{
  "d_model": 320,
  "init_std_qkv": 0.0154,
  "beta2": 0.99,
  "warmup_steps": 200
}
Each number is 50 + 12 x the weight over its row's rms, rounded and kept within 0 to 99. Layers, rows and columns count from 0. The size before them is the row's rms in percent of the matrix's.

# layer 9 attention output (transposed), 320x320, rms 0.0607, rows 93-127, columns 64-95
093:76 30 55 42 34 36 70 65 57 62 49 53 63 54 72 62 52 20 48 52 41 44 43 56 65 69 57 69 34 35 78 42
084:46 27 50 52 74 61 49 49 34 49 39 57 47 70 45 70 54 37 27 49 36 59 71 64 48 44 53 64 64 46 42 69
090:52 42 41 47 49 50 43 47 32 49 42 49 27 53 53 34 27 42 15 49 67 77 61 53 52 54 38 69 43 60 39 51
090:52 39 33 46 48 42 59 40 13 44 50 54 49 63 47 56 60 66 55 37 61 48 39 60 61 44 62 73 66 54 47 40
087:50 61 71 27 32 46 45 59 54 43 66 51 41 59 52 84 37 34 57 42 55 60 41 60 55 52 65 61 65 56 40 49
086:32 59 36 56 26 41 53 42 57 58 34 53 35 50 47 60 72 60 60 60 49 64 77 57 52 47 58 47 45 51 19 37
091:34 46 45 53 48 31 52 43 58 70 55 67 38 50 57 37 53 49 40 60 59 58 52 59 71 53 67 58 33 47 54 58
090:59 63 42 52 38 37 52 70 50 83 45 64 62 60 36 51 52 54 53 63 55 50 59 46 80 54 48 48 33 44 21 30
084:53 19 51 62 48 54 57 48 65 70 50 78 48 67 46 53 27 58 56 40 28 70 43 57 67 47 43 65 59 48 31 52
087:60 62 55 42 44 44 42 45 42 61 34 43 49 26 53 50 45 39 59 45 63 62 43 39 49 46 44 31 33 72 60 59
086:39 29 53 52 56 40 33 49 63 59 54 53 36 56 50 53 29 50 48 28 36 50 26 59 48 52 50 59 56 38 46 16
089:60 53 71 53 42 49 35 38 48 50 27 59 58 63 42 63 69 54 46 53 47 53 73 43 52 72 48 45 66 41 35 52
090:58 52 57 67 39 88 50 42 60 59 64 49 54 43 46 39 44 71 52 35 33 58 44 47 71 47 64 49 58 60 48 36
089:58 62 61 47 37 50 42 57 32 55 42 48 23 16 60 66 27 69 53 44 48 60 50 55 53 47 39 45 40 76 35 56
095:36 37 20 60 50 23 52 53 58 58 72 26 53 39 45 51 60 58 41 65 47 67 70 66 51 45 66 46 64 63 57 48
094:64 46 36 50 60 29 71 65 20 76 56 39 42 60 49 55 51 54 61 57 53 41 37 58 46 48 40 47 49 70 92 51
091:47 54 43 37 65 68 50 50 52 29 70 43 39 63 55 43 49 44 34 66 64 51 64 75 36 69 58 58 57 53 43 63
093:67 50 55 47 55 51 73 34 50 49 47 60 52 44 46 51 58 63 55 49 65 51 51 44 73 37 29 66 72 71 64 37
099:40 69 61 53 59 62 45 52 64 41 69 34 43 55 71 50 57 35 48 49 50 34 37 54 70 57 49 43 38 49 49 45
090:52 51 50 42 67 41 41 30 28 37 54 47 34 44 49 64 66 61 44 51 38 30 40 44 47 23 55 60 41 40 54 70
086:54 59 62 55 53 58 52 40 32 47 52 65 49 27 66 69 36 48 44 50 63 56 45 68 50 57 51 45 69 48 63 65
092:45 56 43 62 42 55 55 51 45 49 61 50 41 51 42 39 53 57 61 42 63 29 27 37 51 61 47 61 37 66 54 45
091:19 72 70 51 36 49 58 70 56 29 59 23 61 60 61 55 62 52 35 32 42 42 48 63 60 54 36 75 77 56 57 79
090:47 64 53 64 38 48 36 49 44 56 54 45 64 46 54 67 40 65 40 55 49 47 43 60 83 61 48 56 54 48 63 32
090:36 71 44 54 51 56 54 55 26 63 56 45 69 54 39 42 28 61 56 33 48 43 69 66 39 47 47 59 53 48 50 50
089:44 43 69 49 37 70 59 37 28 60 48 45 60 60 46 39 33 36 45 54 47 35 41 69 43 30 56 50 66 36 40 37
092:47 66 67 44 41 48 51 67 82 35 52 50 46 70 56 46 59 37 43 31 50 42 68 45 49 84 63 28 53 52 52 52
096:31 47 71 57 44 52 49 55 39 58 65 55 43 56 35 54 56 63 53 40 42 53 55 42 51 48 60 54 34 48 68 48
094:35 52 60 44 49 43 54 63 34 44 38 39 52 50 47 30 52 44 31 52 56 51 60 52 69 60 55 37 58 44 59 51
089:36 55 32 51 50 55 63 68 54 63 57 49 49 45 61 49 62 35 39 66 56 36 42 63 42 33 45 53 41 57 37 61
088:58 43 48 52 45 50 46 45 45 11 55 67 41 30 60 59 42 56 48 29 62 47 54 41 77 44 47 43 44 22 41 49
094:40 44 62 59 59 46 80 55 39 62 59 60 31 54 61 58 47 65 29 63 54 67 49 69 39 68 49 45 21 39 40 59
093:54 41 52 56 67 39 64 42 46 52 49 65 45 35 52 24 66 49 62 57 58 28 59 41 58 50 49 54 56 50 49 42
093:34 43 36 71 65 52 42 52 55 45 39 43 36 62 44 46 68 47 65 44 56 48 34 45 39 40 67 40 56 49 37 45
091:58 30 41 25 30 48 42 62 58 44 69 43 42 54 56 43 33 62 29 43 40 46 61 43 46 48 38 41 87 38 29 44
# layer 9 attention value, 320x320, rms 0.0733, rows 94-127, columns 64-95
085:73 61 51 51 48 56 69 42 60 54 81 37 53 56 38 50 36 45 64 76 48 50 36 67 44 67 47 53 50 60 55 48
095:59 52 38 67 57 39 43 50 45 63 52 47 52 32 31 62 51 46 68 39 25 45 32 49 38 66 51 74 42 39 51 53
088:60 53 51 63 55 36 32 44 62 71 41 66 52 58 65 49 18 62 73 45 53 39 64 57 37 70 43 24 76 41 54 62
089:48 26 37 67 50 48 49 43 64 63 69 53 49 39 65 57 64 53 59 61 45 55 57 63 52 42 57 43 62 41 44 37
088:67 43 66 43 72 42 47 42 56 53 25 47 60 56 66 40 56 49 55 49 52 55 42 34 51 51 38 41 58 44 54 45
092:64 49 55 51 52 34 49 48 54 72 49 46 68 49 46 59 48 50 37 41 61 41 53 38 55 38 46 57 58 49 46 41
093:54 38 48 60 55 45 57 38 49 28 52 42 53 54 59 63 58 55 55 40 52 57 33 54 56 45 23 27 42 39 30 48
085:64 49 52 34 51 56 36 41 44 26 61 48 28 52 60 38 41 55 53 64 61 45 42 53 57 64 32 54 33 37 65 56
083:71 24 58 65 51 46 39 49 44 52 52 67 51 79 47 47 35 59 43 53 56 79 59 61 58 57 38 93 58 53 39 53
089:63 63 28 33 36 33 39 59 56 47 56 52 61 35 67 51 55 53 48 51 88 45 48 62 42 50 57 41 56 61 63 43
092:46 65 49 54 50 57 65 49 69 29 66 71 61 55 38 40 55 64 40 40 58 62 55 47 51 63 54 41 54 51 31 52
092:33 45 42 38 53 60 67 48 31 58 47 45 59 52 57 37 36 81 57 67 35 45 41 60 51 41 50 55 38 67 54 46
091:57 38 66 56 55 55 55 38 64 55 46 49 46 72 50 47 61 45 44 72 54 54 60 52 34 34 62 49 42 48 65 67
097:30 45 49 90 58 48 47 40 43 31 34 51 41 72 61 28 44 65 37 65 53 44 47 38 54 72 23 56 46 66 55 50
095:38 43 60 50 39 42 39 31 59 23 40 38 47 46 52 46 40 51 41 42 62 69 54 52 39 48 64 29 33 36 56 47
094:72 57 37 68 44 27 44 58 62 52 55 47 19 41 52 67 40 61 49 51 56 64 51 34 55 54 58 48 54 38 37 67
093:21 51 48 41 55 54 52 59 21 73 65 47 52 45 68 55 48 57 23 51 52 47 53 51 27 41 73 65 43 49 53 46
099:56 36 35 71 66 36 68 49 51 29 51 55 48 47 54 51 52 59 22 63 55 54 42 58 46 56 35 70 46 48 45 64
094:51 68 62 40 44 49 59 81 38 51 71 57 65 44 53 45 54 65 60 63 58 73 55 65 57 61 43 49 49 46 50 45
090:41 59 41 36 46 58 53 54 62 54 36 40 60 47 50 42 53 46 49 45 33 40 51 66 54 70 51 60 52 20 56 50
094:45 38 61 59 37 25 58 43 58 45 69 33 48 43 55 65 62 44 36 62 39 61 46 52 70 64 59 70 47 26 57 43
099:69 38 40 57 52 47 45 35 33 41 52 48 52 51 72 43 61 43 61 63 58 55 51 52 23 57 38 35 50 33 45 44
090:45 38 54 50 45 41 55 56 57 63 43 59 39 44 50 59 30 54 50 34 48 55 54 54 46 70 54 42 66 42 53 38
091:63 51 58 55 34 38 59 38 65 37 41 36 56 50 57 57 63 44 27 33 59 36 53 45 40 55 67 41 53 37 44 41
091:57 61 54 56 40 25 49 63 74 29 42 33 37 39 40 48 49 45 21 47 49 62 23 35 55 56 43 49 38 47 50 66
096:50 51 46 55 33 55 58 51 47 39 45 62 45 50 29 60 53 42 24 43 54 41 42 41 58 61 38 61 48 60 40 80
095:62 46 67 71 40 57 43 41 62 43 32 67 49 47 36 44 46 48 52 54 73 57 66 70 65 74 24 39 61 47 42 73
094:73 53 73 56 70 33 57 38 54 56 36 51 37 61 54 75 56 19 39 41 35 45 54 35 59 50 39 41 51 43 50 65
084:56 47 67 56 46 43 52 32 60 35 40 50 60 31 50 37 60 63 48 57 43 58 35 53 65 66 45 48 36 46 70 43
091:45 37 59 46 37 51 33 52 43 53 46 35 31 47 63 51 48 39 49 38 38 62 37 67 48 42 65 52 54 56 36 27
093:50 66 62 26 37 43 43 82 49 36 52 70 63 19 50 39 62 64 49 39 43 44 62 50 37 49 48 41 44 41 24 49
094:44 70 60 38 50 61 50 71 43 46 47 63 51 44 47 45 45 62 65 43 43 49 57 58 52 37 46 43 44 55 59 48
097:57 35 61 49 25 50 33 36 68 42 46 54 45 70 37 36 54 64 54 66 56 59 55 57 57 56 38 53 58 61 56 74
089:42 47 34 59 78 61 47 54 55 58 49 65 46 52 49 88 51 52 67 45 56 24 48 62 54 50 63 46 42 44 60 56
# layer 9 attention query, 320x320, rms 0.0775, rows 128-143, columns 64-95
058:48 64 42 43 42 53 57 44 61 35 53 47 54 54 53 46 41 56 76 46 22 35 68 42 70 39 50 53 47 62 62 49
066:48 49 37 49 29 58 45 57 51 54 67 56 49 57 33 61 64 58 51 43 55 38 63 50 36 38 74 40 50 44 48 40
063:42 36 52 59 45 55 62 44 50 68 29 42 33 59 64 38 38 47 69 60 46 37 59 42 67 35 64 23 58 47 46 44
071:53 59 63 54 57 43 52 55 50 43 60 75 47 42 60 29 49 48 38 43 44 49 63 41 55 56 45 49 28 54 38 49
080:54 53 46 46 61 57 42 47 46 45 67 58 74 46 56 44 58 35 48 58 54 66 56 49 67 53 65 58 27 72 57 64
086:48 54 36 79 27 66 52 53 46 70 66 56 58 54 35 57 57 69 28 29 58 31 68 58 36 50 49 47 43 48 57 54
076:31 64 42 53 47 69 59 50 38 43 52 52 37 52 43 48 71 77 61 39 58 58 45 49 32 65 58 51 30 58 57 29
091:47 52 63 38 72 40 39 63 51 55 50 68 46 49 37 45 51 38 71 39 50 63 56 47 62 64 61 42 12 42 58 73
083:55 56 60 53 57 45 65 48 50 45 39 55 21 30 65 60 62 28 55 58 51 40 41 38 47 52 40 63 68 44 40 42
089:52 55 52 69 53 78 49 32 30 46 37 30 34 53 36 57 56 47 56 46 61 39 45 56 55 45 48 52 69 54 59 41
102:29 40 72 59 67 40 44 65 45 48 52 47 55 64 44 31 48 35 41 28 60 63 47 52 56 54 48 51 20 30 50 57
102:53 59 36 41 49 61 49 43 47 70 60 47 44 61 67 54 57 56 55 44 70 28 50 31 41 38 47 49 59 67 34 36
117:43 45 53 47 70 52 39 43 53 54 53 43 56 44 46 62 33 32 37 65 37 57 73 41 29 43 39 43 75 40 40 44
102:39 47 60 47 35 50 50 48 42 59 48 49 55 58 55 55 65 56 65 67 39 44 58 63 54 28 47 47 60 48 38 46
129:48 46 35 34 40 45 60 42 43 67 34 69 79 49 61 37 48 61 36 55 55 53 75 50 45 60 42 41 54 46 31 64
132:42 57 42 52 45 27 38 73 28 43 70 45 37 54 42 55 40 27 58 42 55 41 34 45 56 59 65 69 82 42 69 42
# layer 9 attention key, 320x320, rms 0.0824, rows 128-142, columns 64-95
063:79 55 44 57 59 76 63 60 66 55 40 50 50 48 62 55 52 61 55 39 83 69 75 31 61 66 52 45 50 53 44 55
063:59 43 43 36 59 37 44 46 46 55 47 51 56 60 78 49 40 51 37 62 58 47 65 43 55 46 34 59 40 58 69 54
074:52 59 59 52 46 47 36 61 54 50 52 46 32 19 28 44 78 35 43 40 49 86 46 57 55 60 48 46 39 50 59 56
060:48 43 48 69 38 79 42 48 72 55 55 35 49 29 61 60 61 60 57 50 42 55 36 51 67 64 48 34 65 43 59 27
074:42 33 43 44 53 58 55 81 56 71 54 32 52 61 41 49 29 38 54 37 47 67 43 59 45 86 39 54 71 38 46 43
076:56 49 57 50 36 61 71 46 25 29 39 52 37 47 53 59 51 75 42 38 20 50 17 47 46 74 57 42 44 27 54 72
081:52 71 43 58 43 59 55 53 37 22 19 59 53 35 44 59 64 44 48 39 44 67 48 26 76 38 38 36 34 20 20 71
074:46 49 49 52 55 57 52 57 47 49 33 53 49 70 36 52 52 52 47 52 63 47 48 61 52 54 52 56 56 37 38 54
085:43 71 65 47 41 57 43 38 40 67 39 65 41 33 40 44 65 53 39 64 43 70 54 29 57 20 48 49 55 50 32 60
069:47 67 39 51 65 43 50 52 67 64 58 58 42 64 49 36 55 41 58 69 44 55 50 63 60 44 40 39 64 48 52 30
092:53 61 51 45 70 43 69 54 52 57 48 58 50 36 59 60 53 64 26 72 42 57 43 38 41 66 52 74 49 57 61 77
105:46 43 44 56 61 53 22 40 39 52 55 51 61 52 46 46 59 38 52 52 42 26 40 17 52 58 38 48 62 45 45 56
101:48 30 53 57 53 37 45 46 56 68 49 25 71 50 23 70 44 44 56 49 59 57 56 49 31 53 36 55 53 56 46 54
128:51 67 59 50 57 51 51 41 42 64 56 25 28 41 53 54 51 49 74 65 44 43 41 62 47 71 65 60 53 41 46 52
126:56 27 48 51 52 65 36 41 47 63 45 52 68 33 53 54 52 62 44 35 65 41 37 55 51 62 53 47 43 40 40 52